Part of a small language model's weights.
Size: 4 heads of 64, vocabulary 2048.
Architecture: LayerNorm before each block, no biases in attention or MLP.
Each number is 50 + 12 x the weight over its row's rms, rounded and kept within 0 to 99. Layers, rows and columns count from 0. The size before them is the row's rms in percent of the matrix's.

# layer 5 attention value, 256x256, rms 0.043, rows 212-255, columns 32-63
093:37 46 58 65 64 40 44 47 48 54 54 72 38 46 38 34 57 44 53 29 55 61 31 57 71 39 34 52 53 62 58 45
096:55 64 47 36 63 37 43 43 46 95 56 56 45 38 57 52 41 64 48 28 55 39 50 53 62 69 35 18 62 66 39 44
099:39 41 47 49 55 59 49 64 40 81 66 67 50 30 47 56 56 57 54 57 41 41 25 45 51 24 29 53 48 47 30 57
096:33 44 25 62 36 60 52 56 57 51 43 58 37 30 40 47 30 57 38 56 56 59 72 34 62 39 41 55 57 44 37 61
093:63 63 45 56 43 75 46 40 47 54 69 28 50 50 56 54 64 64 53 55 50 56 33 38 37 30 54 60 49 52 46 40
094:32 28 54 41 28 43 56 75 60 62 23 41 59 32 56 54 50 58 37 68 43 45 74 63 53 50 63 41 43 66 38 26
096:64 52 56 45 71 43 42 49 28 42 43 48 54 67 30 68 42 45 46 47 42 63 42 55 63 58 32 46 63 65 38 38
096:51 68 49 49 46 31 30 22 37 47 31 56 63 21 35 50 61 40 53 46 54 74 46 50 51 32 19 41 48 30 56 55
098:66 52 43 53 52 60 36 41 54 50 70 45 46 40 59 54 55 64 52 47 52 62 28 54 37 55 64 62 46 48 37 72
093:67 61 34 52 69 41 38 42 35 34 57 33 41 54 44 23 39 62 71 54 48 70 57 30 52 34 39 39 70 66 41 52
089:35 71 40 67 45 48 58 67 41 46 33 29 49 52 00 66 40 41 50 46 59 26 27 54 47 42 43 50 65 28 37 41
096:63 27 55 74 54 46 55 53 88 43 27 34 46 35 48 41 65 49 53 57 63 48 40 29 55 59 49 38 80 23 58 42
106:48 32 55 53 42 44 60 34 49 84 17 22 52 41 28 51 63 67 63 62 47 44 57 60 65 37 38 53 48 38 54 41
095:54 60 38 52 44 53 53 50 30 64 73 68 41 48 55 58 46 47 38 48 44 52 36 53 41 57 59 45 38 62 66 44
096:40 60 49 38 49 43 60 78 49 59 59 38 45 42 64 59 31 57 31 49 38 65 65 49 42 54 62 54 48 51 62 51
098:49 65 61 49 20 44 27 63 67 55 43 86 53 30 51 88 56 68 28 59 42 46 63 56 38 36 46 42 58 48 60 40
094:39 72 51 46 64 51 62 26 51 70 76 58 45 47 49 37 52 39 60 43 55 42 62 32 65 38 50 55 66 41 53 77
104:49 57 51 59 49 70 62 68 62 41 45 52 57 43 37 66 53 67 18 44 41 35 45 69 39 52 57 74 55 47 46 35
099:48 36 53 33 38 55 56 66 42 42 38 55 53 36 61 30 53 57 60 29 34 38 37 63 47 40 64 50 55 69 51 46
092:62 27 40 39 27 36 59 64 38 33 60 36 50 65 66 53 38 47 50 45 43 31 41 52 51 31 68 49 47 34 52 41
095:50 36 50 38 53 57 63 59 50 46 67 58 55 27 76 58 50 67 43 49 42 38 65 36 50 53 51 60 55 45 59 48
095:37 64 51 67 49 66 69 68 58 49 54 66 65 20 63 70 58 56 37 43 41 56 19 62 47 71 42 56 65 66 61 34
100:54 61 50 51 66 42 41 58 37 58 47 63 56 34 45 43 42 42 68 38 48 39 29 42 34 44 55 44 56 64 39 55
098:42 70 47 74 63 49 58 32 59 58 68 68 53 59 42 50 59 40 72 41 52 59 55 47 73 23 41 49 58 57 48 59
098:51 73 45 69 81 71 43 43 75 59 58 70 32 59 57 34 55 45 63 38 48 70 67 43 54 62 43 29 66 56 38 54
094:37 65 47 81 68 42 48 52 50 41 39 70 65 52 28 56 47 43 68 34 61 72 28 51 26 32 76 48 48 39 55 36
099:52 44 56 40 65 45 63 56 38 49 36 36 62 60 38 49 57 31 32 33 54 53 51 56 68 40 56 48 66 48 53 65
093:75 60 44 54 43 51 59 48 49 44 68 52 57 39 61 45 83 31 62 41 43 44 39 48 55 40 58 30 59 56 42 39
109:44 59 49 64 53 52 49 51 49 29 34 70 64 58 56 45 58 45 21 52 54 63 50 59 66 60 49 54 50 67 34 35
098:58 55 50 59 37 46 43 42 36 41 70 25 48 44 37 59 27 51 25 53 51 39 28 59 47 37 41 49 54 55 59 43
101:27 73 59 38 75 49 44 36 47 50 49 49 66 50 50 53 52 58 28 35 47 67 34 50 46 64 41 44 59 68 37 47
096:54 60 45 39 48 75 48 61 59 56 38 40 53 60 40 54 58 55 45 40 59 43 49 46 57 32 35 44 42 53 77 33
098:43 66 30 54 63 38 50 58 38 47 40 24 55 70 30 33 31 38 54 60 55 58 74 49 57 58 61 31 45 60 60 42
095:35 43 53 66 65 46 46 48 54 56 39 55 60 42 26 40 54 44 59 55 47 74 64 51 72 61 30 41 55 42 55 58
097:45 61 66 52 41 74 55 63 56 46 52 55 52 68 39 48 67 52 65 70 39 64 73 37 68 36 48 57 72 74 53 46
088:49 42 35 30 63 37 47 29 63 48 31 67 53 59 41 47 52 42 51 42 56 51 50 42 36 67 64 63 49 35 55 60
104:36 51 51 50 41 59 47 59 54 33 49 62 58 47 72 64 51 50 54 53 47 69 48 61 66 40 57 56 50 55 46 39
095:41 42 39 72 50 42 40 46 65 48 88 36 51 50 72 63 48 44 49 51 41 40 69 38 40 61 65 65 34 47 50 76
104:49 69 40 60 40 62 37 49 40 47 48 40 49 64 64 65 54 46 38 52 53 52 77 30 62 24 28 45 49 44 65 63
098:40 60 47 30 51 32 52 52 64 67 51 52 52 37 46 39 46 39 60 53 58 59 54 38 47 38 43 37 67 55 44 45
099:49 47 41 59 42 51 56 48 55 62 54 56 47 61 53 44 34 28 77 54 39 52 61 50 65 58 47 52 64 71 58 52
099:34 42 30 29 71 12 53 37 50 66 44 63 54 59 49 55 61 69 59 55 47 42 63 52 56 37 48 61 23 76 44 44
091:35 53 34 37 46 54 61 80 47 42 47 76 50 72 31 50 64 43 45 42 51 73 71 57 63 38 35 45 47 66 62 50
102:42 36 52 21 67 46 36 46 67 51 57 39 40 44 66 38 55 59 53 30 67 57 62 63 32 61 48 49 65 49 48 44
# layer 5 attention output (transposed), 256x256, rms 0.0458, rows 212-255, columns 32-63
087:51 44 25 22 52 70 53 57 30 44 32 42 53 69 33 59 58 57 43 53 52 36 54 48 26 64 67 59 55 62 41 42
091:33 47 53 53 35 68 48 39 49 16 37 43 45 61 35 68 59 47 40 67 31 82 31 51 45 53 79 55 44 32 46 67
095:49 60 53 53 50 29 39 40 58 38 44 31 37 47 62 49 49 51 53 35 69 78 57 56 45 66 70 40 68 40 64 51
101:68 49 66 49 59 49 49 59 39 39 61 40 60 51 57 42 43 44 48 66 50 40 31 52 57 44 54 51 52 51 52 50
094:34 56 51 61 47 45 51 30 57 49 40 56 66 56 53 51 43 46 68 39 48 59 60 49 51 59 60 57 37 63 55 55
094:66 65 76 48 57 44 68 50 18 48 46 42 50 46 46 52 32 45 55 44 46 43 47 44 62 53 38 50 43 48 62 73
092:54 61 53 41 44 52 55 53 51 57 55 35 57 56 50 28 47 50 53 66 44 29 71 50 48 38 65 45 41 48 66 63
095:50 32 36 46 56 67 49 76 51 50 43 58 37 65 70 48 42 81 41 30 32 32 51 45 44 60 68 75 62 49 46 48
097:50 55 51 53 48 42 71 48 42 64 53 40 57 67 47 43 58 35 58 57 73 31 83 49 70 35 56 53 53 54 60 40
090:25 41 56 52 53 44 49 56 52 39 53 39 52 53 49 57 66 27 41 43 49 45 63 48 45 37 67 59 47 17 46 56
091:70 49 60 45 53 34 48 28 47 46 58 87 47 36 98 41 30 62 53 50 40 56 54 30 73 41 55 47 67 69 56 76
096:30 62 45 30 56 36 21 57 34 50 57 57 34 64 51 54 09 49 58 24 48 40 38 60 57 57 45 37 42 41 51 51
102:53 50 62 33 47 38 47 66 56 39 45 59 40 55 77 40 33 54 23 37 47 51 54 52 50 52 59 68 38 57 43 66
090:51 57 32 70 64 76 65 55 77 46 42 46 60 54 31 51 58 57 60 41 58 63 38 37 53 32 45 64 59 32 48 43
091:37 48 67 61 48 42 36 45 66 46 26 48 52 62 39 45 64 35 61 40 70 61 53 60 45 34 42 58 50 64 36 34
100:69 26 41 28 58 42 74 56 47 51 37 43 52 48 63 34 52 44 50 23 21 55 52 58 27 62 48 49 50 49 34 43
092:49 38 59 35 39 53 46 62 49 20 51 34 52 44 56 59 60 46 59 43 28 48 41 55 48 57 55 44 49 47 50 46
099:55 54 56 56 60 37 63 43 30 74 47 41 60 57 52 36 34 31 74 48 58 66 49 37 37 58 34 33 46 57 49 62
094:69 48 45 52 63 45 45 37 45 60 36 41 56 74 50 64 71 34 53 68 52 60 42 50 34 46 37 57 66 39 48 47
087:51 46 64 63 65 38 31 26 46 54 46 53 49 48 51 45 55 42 38 41 48 82 67 68 59 42 43 60 53 60 47 60
094:57 48 44 54 56 53 45 46 30 45 54 38 51 71 43 38 34 48 67 47 39 61 50 60 57 56 34 41 49 51 34 51
093:65 54 51 42 51 57 39 44 58 72 52 37 49 57 41 34 52 33 65 59 49 43 72 53 27 46 31 41 29 43 50 47
096:47 66 38 40 66 62 44 55 56 44 61 27 58 59 48 51 74 55 40 49 74 48 34 68 53 45 51 76 47 20 59 35
095:47 44 47 20 46 60 49 44 69 34 69 34 40 44 49 45 48 42 41 49 32 49 31 40 43 67 64 48 36 40 55 26
099:56 42 54 43 41 50 56 49 32 54 46 36 56 46 35 54 61 53 35 45 57 26 49 57 42 31 58 66 35 42 62 54
093:54 46 55 42 57 48 36 67 49 50 65 47 40 54 69 41 49 51 67 50 56 25 67 46 48 68 53 51 57 52 45 76
098:52 51 46 43 47 36 34 60 64 45 41 47 44 38 66 69 59 49 35 61 23 51 43 49 28 57 49 61 59 68 45 50
090:32 49 45 51 59 67 38 42 74 53 43 63 44 61 49 58 59 59 38 40 51 66 59 63 30 58 51 50 48 26 52 40
106:42 46 34 57 41 48 60 45 43 44 47 55 59 41 40 52 63 71 59 56 48 65 28 45 44 66 55 53 29 60 58 60
101:55 65 61 51 56 34 45 62 51 68 43 68 49 33 67 52 45 54 65 53 61 48 55 43 47 47 46 49 42 54 56 51
096:60 51 45 65 25 34 53 47 51 48 43 53 56 39 42 65 68 38 47 79 37 34 52 63 52 52 74 56 44 37 63 78
096:43 32 42 51 47 36 61 49 42 51 51 96 31 48 55 48 32 50 63 53 45 54 57 33 45 61 61 56 40 57 36 62
099:18 40 67 50 52 62 53 51 83 26 39 69 44 24 47 61 57 55 54 49 63 29 36 33 36 62 51 64 53 42 39 59
092:73 57 64 36 54 57 54 42 41 49 60 64 25 57 80 43 36 57 43 53 20 46 24 52 44 54 63 44 46 45 45 47
090:64 53 51 46 47 45 46 45 72 48 46 41 27 25 50 37 40 56 64 28 42 39 57 46 23 44 41 37 42 56 47 52
085:33 50 58 55 49 60 45 55 30 44 40 32 54 54 51 52 56 63 44 54 63 52 59 60 68 50 50 39 41 64 42 46
103:60 59 45 67 49 51 56 48 31 65 53 49 53 49 41 46 59 51 36 56 35 29 45 47 42 58 36 48 65 40 48 67
093:46 42 69 42 46 40 50 34 40 58 49 67 46 52 48 27 60 56 45 58 57 66 46 54 71 47 50 46 59 53 44 25
099:43 33 57 40 54 40 33 44 55 64 54 55 45 34 44 45 41 59 50 57 28 52 44 75 43 59 61 58 27 51 47 47
101:79 44 51 53 44 57 53 62 42 41 44 35 53 59 55 63 40 41 37 49 41 34 48 57 64 71 67 49 56 16 50 56
094:44 67 62 44 45 39 35 51 64 55 35 49 47 59 47 42 61 60 44 41 60 56 46 40 50 40 65 59 32 39 40 56
100:65 45 52 68 43 76 55 59 64 22 55 34 40 42 48 42 30 21 40 29 33 60 23 35 38 60 52 54 62 44 50 57
093:67 44 51 48 51 56 50 43 41 55 39 29 60 36 67 47 35 66 54 57 45 31 40 44 41 65 50 50 41 63 26 58
100:61 55 41 65 27 55 41 45 28 37 37 48 45 78 58 56 54 53 55 67 59 37 45 29 41 34 57 52 51 45 50 53
# layer 5 MLP up, 768x256, rms 0.0574, rows 0-62, columns 32-63
102:19 36 50 59 65 57 79 50 45 43 59 82 34 48 34 44 49 39 45 41 48 35 39 54 39 56 32 69 60 59 57 51
103:48 46 62 37 52 44 50 43 56 63 40 47 43 48 57 67 47 53 61 58 55 62 58 38 47 33 42 54 54 44 32 57
099:51 38 62 41 68 54 52 08 49 46 45 39 50 67 49 56 50 54 63 45 58 42 52 71 45 44 79 54 56 67 55 47
098:38 46 69 51 63 48 49 44 36 38 41 28 38 64 57 46 33 56 48 35 46 42 61 24 47 63 47 54 43 39 51 53
100:51 48 54 47 51 47 51 55 31 61 45 42 46 41 81 39 53 57 83 46 50 62 28 49 53 42 35 63 42 58 65 30
097:41 36 54 49 79 46 59 51 43 70 57 43 43 46 45 55 67 26 53 51 38 45 47 42 55 48 40 25 31 52 48 68
100:26 46 46 62 44 56 38 54 47 59 50 58 43 86 29 45 47 46 56 44 53 33 42 46 71 44 48 42 61 56 45 31
098:19 49 42 58 57 54 53 41 59 47 63 58 31 46 47 62 54 63 54 50 42 51 63 53 52 61 39 32 59 63 36 39
095:55 51 59 60 50 37 38 65 50 64 42 53 60 43 53 49 55 52 65 39 35 54 60 48 73 65 55 45 32 73 51 32
093:64 36 57 62 54 28 50 33 38 51 48 37 22 60 38 51 78 42 72 61 53 48 45 55 57 64 43 55 45 42 35 48
095:41 52 43 47 67 55 55 35 20 59 67 47 33 38 51 75 65 48 66 35 39 51 38 52 40 59 58 41 75 40 30 55
098:61 54 63 54 57 40 46 54 35 33 59 39 34 35 54 39 57 46 54 57 37 56 72 54 60 48 45 67 66 40 36 60
095:30 48 70 53 46 45 52 35 49 59 42 61 46 46 54 44 30 42 37 56 45 48 59 63 54 73 35 42 60 58 55 53
102:53 45 65 48 47 40 35 72 43 60 53 48 44 34 54 56 31 52 59 37 59 62 50 53 58 38 56 51 43 30 38 48
109:43 52 66 33 53 52 44 65 34 62 79 39 17 51 70 67 51 30 30 38 42 43 50 52 43 65 55 53 73 45 32 51
101:50 58 82 52 33 44 50 78 34 59 51 59 47 55 60 44 50 41 44 65 31 52 46 65 37 57 58 50 68 83 55 47
100:38 51 64 51 51 53 62 22 66 60 45 60 53 58 67 51 51 32 44 45 65 39 55 28 33 53 37 49 38 27 56 61
103:42 75 69 55 41 43 31 32 46 76 58 63 48 52 50 41 64 42 44 62 45 36 67 47 57 68 55 50 51 46 30 31
087:41 44 29 61 59 66 48 62 66 66 38 37 41 64 59 36 60 44 70 49 69 56 56 56 50 64 52 44 69 53 34 43
097:51 48 41 59 57 47 48 63 50 60 45 37 43 58 44 50 38 58 62 35 45 51 55 65 51 53 72 39 66 49 53 34
104:59 60 39 45 43 57 60 49 41 47 61 60 38 48 33 52 39 40 81 70 54 44 44 48 56 44 34 40 50 61 42 50
103:40 50 55 82 47 63 40 61 49 52 38 28 36 62 71 51 56 50 51 53 42 54 52 48 42 57 54 45 74 36 37 36
103:58 35 55 41 44 75 65 63 24 67 42 55 39 45 35 60 29 42 34 41 39 39 34 40 46 48 53 42 52 57 57 59
106:62 46 60 37 53 44 70 51 45 43 70 53 37 46 75 41 50 40 63 30 39 44 57 60 46 39 51 45 35 26 36 63
095:45 59 50 50 62 49 52 44 34 53 42 28 49 45 27 49 53 48 61 67 46 63 66 47 64 45 29 60 25 35 74 44
099:40 42 62 69 61 53 54 46 62 51 30 59 18 42 55 28 47 33 45 47 63 36 63 55 65 45 53 51 68 49 47 57
093:55 44 57 56 55 23 49 42 60 45 43 55 54 56 17 54 47 45 76 58 30 53 25 55 45 59 47 27 52 62 59 34
103:23 68 73 58 63 54 40 38 44 53 55 51 50 47 53 42 55 48 55 48 38 58 78 27 29 53 24 29 49 36 52 40
094:38 65 54 67 53 73 44 61 50 87 44 79 38 49 44 31 43 31 46 49 49 25 33 50 41 53 40 49 63 55 46 50
102:51 61 42 58 33 57 65 52 28 59 75 32 46 44 40 47 41 47 42 46 57 40 33 29 39 55 30 27 50 45 58 42
100:37 41 47 51 63 62 58 41 49 59 37 60 46 47 74 27 61 41 56 50 22 45 61 43 53 63 57 47 41 52 56 46
112:42 51 48 64 51 48 56 46 54 52 51 35 24 50 72 39 49 57 58 48 58 49 75 46 28 80 55 36 40 54 58 46
097:56 61 52 67 53 70 69 39 42 40 64 70 51 39 47 38 35 47 62 48 43 52 52 45 64 57 63 28 30 68 55 53
098:59 52 56 66 60 30 52 36 47 45 58 60 39 53 49 42 43 43 55 54 62 47 45 61 64 60 32 52 56 55 70 43
098:41 61 55 56 76 67 55 27 40 54 47 47 43 52 55 61 55 45 33 52 54 18 51 80 69 50 51 43 54 62 76 52
098:42 44 49 41 55 36 51 66 47 73 29 85 39 50 56 40 57 46 65 62 37 66 43 54 54 56 43 59 48 48 30 48
096:28 45 44 54 47 32 61 40 27 69 50 29 43 57 39 60 50 49 48 49 43 44 53 39 49 73 56 43 61 50 57 56
099:53 64 73 58 58 42 39 50 55 70 47 49 33 65 55 36 64 49 45 54 29 43 36 49 83 60 36 47 53 60 47 25
104:52 54 52 33 75 32 29 57 48 72 51 48 22 51 65 56 45 53 73 59 40 40 60 51 68 53 48 63 43 42 32 33
098:28 59 92 52 40 49 60 78 45 52 61 52 40 56 54 32 50 45 31 45 39 56 55 65 53 55 49 61 51 60 58 52
102:71 69 79 42 47 49 72 53 36 58 45 64 21 58 55 45 34 47 46 55 58 59 47 56 56 55 09 51 60 57 55 35
103:59 53 43 46 60 19 60 49 38 46 50 55 45 38 62 42 52 47 48 53 51 59 55 70 68 48 41 56 37 34 34 57
094:58 48 52 65 70 45 39 36 62 54 60 41 46 44 60 41 68 50 44 20 54 57 58 62 61 40 35 57 44 65 63 34
099:27 42 38 54 39 40 52 62 48 42 49 51 49 57 64 36 24 62 64 51 47 32 50 26 51 67 36 41 51 56 53 29
098:55 50 52 70 51 36 73 55 46 25 49 56 49 41 45 62 56 35 71 53 56 26 54 60 69 59 58 40 65 26 53 43
100:48 35 53 27 56 34 55 48 73 67 64 56 35 54 50 36 56 34 43 67 48 43 51 57 63 55 60 42 49 38 40 58
111:44 55 46 46 37 36 46 72 33 70 54 51 43 57 70 36 43 49 46 42 39 57 31 56 65 59 53 33 53 65 60 42
106:28 42 37 58 62 63 41 53 55 52 44 53 33 40 45 57 53 39 48 52 43 14 42 46 49 51 63 64 56 65 36 48
105:32 34 61 66 53 38 44 66 53 52 56 47 38 57 54 40 31 34 54 55 46 45 75 55 39 54 24 44 42 51 52 35
101:63 54 70 66 52 55 48 55 42 47 63 80 40 57 46 51 59 35 48 61 48 62 57 53 68 68 48 32 58 67 55 59
104:58 64 62 46 76 39 64 46 35 30 72 33 50 42 57 17 56 48 59 51 45 52 74 74 62 63 51 26 50 59 54 52
099:63 57 61 52 44 60 44 41 51 55 46 39 48 61 44 63 36 34 47 54 54 54 54 47 56 68 31 41 49 47 40 62
097:32 45 41 55 61 39 67 54 41 88 39 45 36 49 50 47 55 69 51 55 53 58 45 46 54 32 36 49 59 57 30 34
105:36 49 47 73 51 61 65 59 62 70 44 46 46 52 54 46 65 54 66 37 38 37 45 26 55 59 69 36 22 61 45 52
100:52 54 72 49 46 51 34 39 41 61 55 78 38 46 45 44 46 57 52 74 42 31 62 74 59 61 33 29 57 56 49 55
107:47 60 62 55 35 67 65 41 42 60 41 66 50 48 26 48 43 33 70 57 67 41 61 65 52 24 49 38 56 51 51 68
102:48 54 82 25 65 38 44 67 42 50 36 61 39 43 38 53 50 68 51 57 55 34 39 53 55 52 48 55 47 44 68 42
101:49 62 54 53 47 64 51 53 61 58 61 65 39 58 62 35 56 54 65 48 43 60 47 38 76 62 66 56 56 58 60 51
105:51 46 52 58 60 25 48 49 48 49 55 53 43 64 46 48 53 45 41 56 35 43 32 61 56 81 40 52 67 37 61 59
088:47 34 64 46 48 47 47 54 47 56 52 51 43 67 53 64 38 41 65 61 63 52 45 60 59 41 21 41 51 60 47 51
094:24 39 59 86 59 48 61 57 38 78 39 52 41 43 41 49 50 60 61 53 47 59 36 50 49 66 60 43 45 27 36 14
101:57 74 36 52 58 40 44 31 38 60 41 54 37 58 23 38 43 49 68 70 51 70 52 49 47 31 55 54 55 40 32 59
101:41 48 58 67 77 59 61 39 40 62 47 37 52 44 53 50 39 63 59 47 49 22 48 60 58 66 30 09 35 77 53 53
# layer 5 MLP down (transposed), 768x256, rms 0.0541, rows 0-62, columns 32-63
098:64 49 36 59 50 43 59 56 26 39 65 70 49 55 39 40 53 58 65 41 45 48 65 62 48 37 43 46 53 51 38 56
098:41 54 59 56 62 58 36 35 29 48 57 37 50 59 59 13 50 51 61 52 74 68 35 49 52 42 57 42 34 55 53 54
101:53 61 34 74 67 39 63 72 55 54 40 62 54 60 39 51 58 43 56 69 39 58 42 59 32 48 47 44 48 20 51 42
097:34 78 47 57 74 43 56 40 52 35 27 43 27 58 57 64 50 46 44 28 71 61 37 55 57 67 49 63 28 25 41 21
096:57 53 56 70 46 49 68 58 41 31 64 62 49 52 43 45 46 72 53 35 46 29 64 57 76 55 65 40 47 46 51 60
095:68 41 22 56 30 34 36 53 52 51 65 43 44 39 46 43 53 40 38 64 54 52 37 49 44 62 32 65 39 53 59 54
097:31 40 37 58 62 48 46 40 69 60 47 46 56 38 26 70 53 50 65 44 35 29 44 64 59 32 46 57 51 47 37 42
097:57 49 51 29 62 36 44 53 58 73 58 45 49 48 37 56 56 71 67 43 54 38 46 37 18 63 60 52 72 46 48 51
097:36 59 50 36 68 74 40 68 52 55 72 45 47 56 51 28 61 56 51 55 34 45 45 58 36 63 29 42 87 59 48 67
091:21 53 53 35 24 50 55 33 57 30 39 37 62 52 63 59 49 62 59 31 36 46 55 37 23 36 57 61 47 52 74 34
096:66 45 46 50 43 54 66 45 52 46 65 46 30 51 50 51 54 56 44 44 54 43 61 52 61 82 24 38 46 45 61 33
097:50 45 41 61 71 79 59 52 57 50 50 49 35 38 55 56 45 39 56 40 43 37 34 52 49 46 43 36 59 51 59 40
095:65 65 49 46 53 40 18 48 55 45 44 60 51 77 50 48 25 52 57 37 41 48 55 40 58 34 64 48 47 58 29 53
104:44 69 49 45 47 43 34 52 56 59 44 35 50 76 59 45 40 19 38 88 48 43 55 62 57 73 25 54 61 52 49 80
119:40 40 83 47 27 18 59 70 43 56 63 54 34 46 52 63 38 39 60 34 38 56 39 63 58 32 37 69 78 63 53 57
108:43 52 63 49 61 27 48 65 61 52 60 63 40 57 36 49 39 49 56 48 58 53 70 66 68 32 45 43 44 34 67 56
099:44 55 61 40 45 51 49 60 19 47 66 38 65 50 53 56 72 33 36 62 38 38 62 63 39 63 71 75 51 45 68 39
096:53 35 42 51 75 38 61 27 38 37 48 46 54 44 38 33 52 54 46 72 49 41 42 54 55 56 37 37 53 58 68 43
090:62 47 38 39 53 59 74 61 37 44 69 69 51 36 43 53 51 70 26 51 56 44 54 54 47 54 48 55 38 30 51 48
097:52 31 57 50 51 37 49 50 60 49 53 26 76 64 38 54 53 52 44 50 47 53 43 52 54 60 52 51 40 48 45 66
104:46 52 42 36 50 25 41 37 23 25 62 51 79 63 61 36 65 41 59 44 33 40 57 52 61 35 31 69 33 50 32 49
099:40 48 35 35 43 47 73 62 59 69 35 76 40 67 56 40 38 44 49 50 62 42 70 49 56 68 47 40 42 62 42 57
099:49 54 47 58 69 67 48 34 58 56 58 40 47 69 50 43 57 42 62 50 64 49 29 54 46 54 37 47 48 56 77 24
112:62 41 43 46 30 53 71 58 59 63 44 46 39 58 57 63 37 53 57 37 41 32 68 57 48 31 62 65 47 51 53 51
093:40 51 63 50 54 40 54 74 62 58 40 51 74 37 41 48 61 68 23 16 68 40 61 50 40 24 68 70 35 43 34 51
095:54 57 58 41 34 44 67 55 57 63 35 51 40 44 24 64 62 64 45 60 40 61 69 53 31 58 49 38 29 40 47 44
085:38 48 49 38 36 60 70 58 38 53 39 28 42 59 64 52 71 60 32 45 46 42 46 53 46 41 43 45 50 41 54 57
100:29 57 34 61 69 54 75 48 65 38 44 27 52 53 49 54 54 58 74 57 39 66 44 49 23 67 56 38 39 42 53 37
093:33 45 61 49 56 49 58 34 62 46 44 51 53 42 48 58 54 69 53 52 60 55 49 35 58 36 49 52 47 45 48 47
099:56 48 34 44 39 40 38 78 56 48 36 60 36 64 48 49 33 52 71 40 39 52 68 39 50 29 67 77 28 50 58 37
100:41 56 58 41 59 56 63 43 50 20 58 51 44 54 47 49 36 46 40 45 40 53 58 64 52 49 33 42 29 46 41 49
112:35 58 36 64 56 54 26 50 55 52 48 49 57 37 72 67 56 59 53 50 55 38 56 61 49 71 48 47 37 50 57 59
092:59 12 29 58 42 24 50 64 50 42 29 44 47 39 37 61 64 56 75 46 60 44 33 38 28 29 47 58 47 47 59 48
100:53 57 69 48 47 59 42 53 44 45 49 55 57 49 61 56 51 55 62 46 57 49 68 27 57 43 56 49 58 29 41 41
105:80 31 36 55 57 34 42 49 60 62 32 45 56 65 63 32 47 53 60 49 55 63 55 59 42 50 38 58 57 63 28 34
091:39 55 56 53 45 49 55 25 60 43 37 60 39 61 53 63 61 54 47 64 49 39 62 56 71 52 39 62 70 45 59 59
094:50 76 29 52 53 52 33 38 59 39 32 72 48 41 52 60 44 54 60 58 60 33 40 51 50 43 52 45 42 48 47 76
094:41 50 40 63 37 56 51 56 50 77 49 61 50 38 58 62 32 41 57 51 52 38 52 51 48 47 41 63 54 47 50 73
102:47 43 59 45 56 40 42 34 71 59 42 55 29 68 40 40 57 41 57 52 47 56 24 55 43 65 34 46 54 41 52 52
101:33 30 65 50 47 44 48 42 65 33 49 43 50 44 47 52 53 60 42 41 57 65 45 50 30 50 40 51 34 64 38 40
105:27 34 52 44 33 70 47 47 72 50 54 32 26 55 68 58 53 44 54 35 34 53 39 83 63 42 51 46 31 52 41 53
107:51 58 47 48 36 36 43 23 34 28 46 51 43 55 44 57 51 54 42 21 61 46 40 48 44 55 33 31 52 30 29 47
091:50 57 48 28 39 60 63 38 57 35 32 54 39 55 38 54 40 73 59 45 85 30 36 52 64 48 57 49 44 44 59 57
103:42 63 16 55 58 40 26 58 57 63 46 28 52 44 45 61 70 53 41 58 51 72 37 65 54 24 46 43 55 66 61 57
108:52 19 44 67 39 50 52 41 49 56 61 36 68 43 50 52 62 46 27 60 51 43 66 54 53 51 29 67 46 62 33 55
098:38 73 91 68 77 57 29 18 40 30 57 62 48 67 61 32 51 53 51 48 45 60 65 69 47 66 57 37 63 28 44 58
121:35 60 49 36 33 57 57 62 48 55 68 49 42 41 71 53 47 60 38 53 53 50 74 41 67 39 66 65 40 39 73 41
103:71 46 52 59 55 37 42 37 56 23 36 59 56 72 46 52 60 58 71 59 52 58 54 40 39 42 50 46 61 44 52 54
099:39 35 59 68 51 33 57 37 54 43 36 49 59 32 49 45 80 64 51 57 28 38 53 59 46 45 50 49 37 53 44 28
104:64 35 47 51 35 50 49 45 56 39 43 48 50 50 44 66 54 60 59 67 52 35 48 61 53 30 42 32 47 49 52 45
100:55 59 49 49 50 58 56 50 51 59 47 45 33 32 46 55 31 47 62 56 48 49 48 65 44 42 23 57 46 56 14 46
093:67 55 57 13 58 73 34 52 34 51 45 81 65 54 46 51 64 42 33 51 51 51 51 41 50 47 38 56 37 33 55 62
093:51 64 44 50 39 46 59 41 38 32 51 45 49 72 39 53 50 57 59 63 56 41 53 54 39 47 41 55 62 45 56 33
112:74 60 42 70 56 57 63 25 64 51 61 48 59 37 74 48 78 35 50 57 39 56 34 66 64 48 36 46 48 58 56 29
103:74 53 62 44 65 60 43 39 56 31 28 52 66 42 51 20 54 43 57 47 73 47 53 73 56 40 54 38 52 51 45 46
107:44 53 42 32 47 32 47 45 50 58 46 55 78 25 49 55 48 31 38 56 41 41 47 47 59 45 57 63 56 39 39 57
105:54 46 21 55 61 69 84 41 50 53 58 53 61 82 57 60 47 52 54 68 42 47 62 46 53 62 40 62 43 65 56 55
098:55 58 26 64 37 15 41 61 57 35 37 50 51 57 53 23 40 40 31 71 48 37 57 38 23 32 69 53 39 38 35 45
106:50 32 33 51 55 54 57 57 49 62 41 45 44 45 51 75 66 36 54 51 46 66 51 40 39 52 40 34 60 50 61 33
080:55 52 43 45 65 44 31 51 73 30 63 58 61 45 37 45 47 71 48 51 50 44 54 43 44 55 34 57 54 39 40 45
092:64 54 46 52 43 52 53 50 40 20 40 47 52 54 64 56 38 57 28 53 27 28 62 41 45 40 75 55 48 48 64 46
096:40 55 34 60 36 37 56 63 47 35 67 55 51 65 36 44 47 42 40 60 51 71 47 54 49 73 71 33 27 82 32 52
097:30 47 40 62 56 60 44 45 54 50 65 59 60 46 48 53 61 32 43 47 55 58 26 50 48 38 40 66 46 40 63 53